Weights of a small GPT-style language model, trained from scratch on English Wikipedia.
Size: 19 layers, width 128, 4 heads of 32 (2 for keys and values), MLP 512 GELU, vocabulary 3454, 3.9M parameters.
Training: a variant of SOAP for these matrices, 195M tokens, 5958 steps.
Each number is 128 + 32 x the weight over its row's rms, rounded and kept within 0 to 255. Layers, rows and columns count from 0. The size above them is the row's rms in percent of the matrix's.

# layer 12 MLP down (transposed), 512x128, rms 0.376, rows 61-71, columns 64-127
size [ 97 108  90  96  88  90  95  99  91 110  96]
[[164 112  73  79 127 162 197  85  92  99  80 117 110 138 160 145 104 120 109 176  91 142 141 188 153  98 124 125 111 148 128  65  52  97 184  75 115 121  72 191  88 163 129 169 134  83 153 141 135 133 177 125 124 126 171  93  90 135 153 180 103 139 111 112]
 [102 157 151 219 173 156 110 124 142 112 132 112  99 139 118 143 120  24 110  92 111  97 174 190 116 116 148 107 132 158 108 104 153 165  96 152 108 196 109 141 151 147 164  90 120 134  79 174 105 177  68 159 108  92 191 113 143 154 104 144 129 144 116 119]
 [155 116 155 111  89  92 149 135 157 222 133  90  79 119 144 135 136 105 153 108 128 136 188 158 178 203 166 125 161 195  80 179 109 136  84 135 134 137  74 130 136 112 107  99 100 119 152 112 171 105 120  92 140 101 118 124 114 136  98 200 100 161  97 162]
 [132 143  94 127 176  97 157 162 151 129  91 172 214 121  54 160 117 170 133 154  82 110 162 117 119 108 157 126 166 151 142  92 170 105 117 156 148 142 121  79 164 158  88 114 145 126 133 151 142 105 129  93 156  93 140 154 147 109 160  98 136 174 202 146]
 [159 112 143 119 119 174 152 143 148  79 108 108 130 118 119 140  79 141 114 168 115 183  88 149 138 107  77 149 176 143 134 148 138 153  94 143 129 180  83 161 139  60  86 142 113 166 106 137 168 148 133 112 144 201 103  88 123  80 107 152 188 123 172 161]
 [150 205  93 107  96 106 136 153 110  96 151 172 147 141 203 108 116 129 136 134 120 163 111 137 161 114  50 109 125 131 166 117 192  79 123 100 102 129 127 153 112 114 155 145 116 130 102 132 111  57  83 136  83 121 148  93 147 104 130 104 139 142  57 106]
 [232 174 146 173 130 142 131  96 160 108  96 124 128  93 167 143 141  91 104  90  70 129 112 109 152 169 156 124 105  95 140 140 161 171 134 108 134 128 106  84 136 163 136 103 135 130 107 146  88 118 121 107  70 148 212 160 138  88 134 117 120 108  92 148]
 [123 165 112  85  99 142 181 169  76 161 142 101 103 116 119 131 157 127 118 172 102  93  83 126 119 165 163 143 223 108 127  80 154 149 170  85 148  97 131 144 138 102 123 132 172 152 164 126  90  70 108  94 180  98 189 167  95 124 130 133 169  94 125 121]
 [ 67 179  78  93  78 160 140 175 146 101 140 106 115 164 115 151 118 150 131  95 112 123 145 136 176 149  92 170 153 133  61 112 151 142 113 161  76 124 120 115 148 141 107 123  79 157 102 160 121  92 145 159 124  71 103  99  86 139 211  69 140 126 125  91]
 [130  86  98 152 119 166 140 189 107 176  88 142  80  94 112 125 136 122 163 116  80 160 129 109 163 127 150 146 142 127 149 178 122 163  60 113 112 147 138 121  93 146 116 157 165 159 145  83 122 143 121 142 155 179 124 188  84  85 116 148 174 163 127 151]
 [114 148 165  85 114 199 133 115 150 129 154 139 101 105 124 148 103 178 115 131 125  82 146 148  83 148 112 118 130 171  65 123 159 125  92 189 123 178 155 166 100 118 148 167 153 125 108 140  83  88 100 145 168  73 151 129 148 166 109 102 126 126  79 154]]
# layer 12 MLP up, 512x128, rms 0.344, rows 62-71, columns 64-127
size [102  96  95  99 105  95 103  90 103  90]
[[146 131 155 108 142 134 120 155  94 130  83 110  80 190 134  90 100 117 119 109 130 143 199 146 130  94 110 128 190 124 172  94 116 127 142 118 146 111 154 177 119 147 136 133 135 127 139 199 151 159 153 152 113 135 108 151 159 135 133 138 148  61 140 130]
 [101 104 110  91 103 101 120 192  64  60  95 142 130 145 107 168 130 154 106 170 154  73 134 151 130 103 108 129  98 189  85  75 122 140 209 123 189 122 127 121 111 152  87 116 158 118 161 103  75 168 135 133 162 127 173 182 138 121 133 149 154 112 167 173]
 [163  94 180 142 132 117 102 172 174 115 181 140 136 148 155 128 184 121 132 159 108  79  97 122 137 103  88  57  66 187 149 127 188 146 136 127 104 110 173  68 170 132 195  85 138 156 124 114 137  85 120 205  78 155 111 139 102 145 140  73 143  82 116 145]
 [137 130 131 146 117 121 151 158 125 168 166 139 121  97 141 187 136 151  80 108 185 138 102 119 182 128 107 165 129 133 164 152 159 145 105 135 169  60 156 106 202 204  93 131 156 159 146 110  98 149 161 113 136 133 115 138 151 148 123  81 140  58 111 128]
 [123 150 183  96 103 125 118  98  99 156 129  84 119 113 134 182 127 150 157 208 125 119 118 133  56 171 153 117 109 164 132 127 106 127 150 184 116 136 107 138 127 103 108 103  94 140 152  95 176 107 120 119  97 114 129 162 107  72 170  77 102 110 187 124]
 [111 147 156 119  79  96 109 164 146 159  95 116 150 141 139  94 164 186 124  94 110 159 123 121  76 147 132 160 160  90 104 113 139 126 103 166 115 135 110 154 143 141 160 121 122 107 109  94 165 142 189 160 124 101 116  96 123 123 116 163  84 154 152 116]
 [113 135 151  96 140  98 148 171 119 198 158 118 102 149 148 161 108 163 152 190 114  95 165 164 128 160 121 140 127 155  98 158 182 141 162 133 147 118 130 114 117 124 189 144 156 109 167 170  77 152 131  92 166 131 108  65 122 166 112 116 105  97 130 101]
 [161 127 123  74  87 100 108 124 170 123 132  99 119 183 132 168 177 125 156 157 118 151 120 163 175 111 183 156 109 103 114 136 116 185 122  11 175 102 141  91 118 138 102 139 174 126 121 106 127 183  97 117 116 144 134 175 147 139  77 158  95  85 114  93]
 [ 97 138 121 145 125  95 118 167  93 101 105 109 182 132 174  82 119  94 167 116 148  97 160  92 120 144 138 140  79 126 157 147 140 122 100  67 157  68 129 167 142  81 208 154  93 111 134 119  82 188 111  38 101 125  97 111 141 108 131 165 145  56 110 167]
 [183 149 132 147 119 136  55 103 161 175 119 152 154 157 221 109  94 101 142 128 152 161 107 122 155 103 171 194  87 128  85 150 145 155 191 121  94 117 136  60 147 146  85 113 125 123  84 111  92 108 130  92  83 167 109 125  99 109  97 122 113 150 111 174]]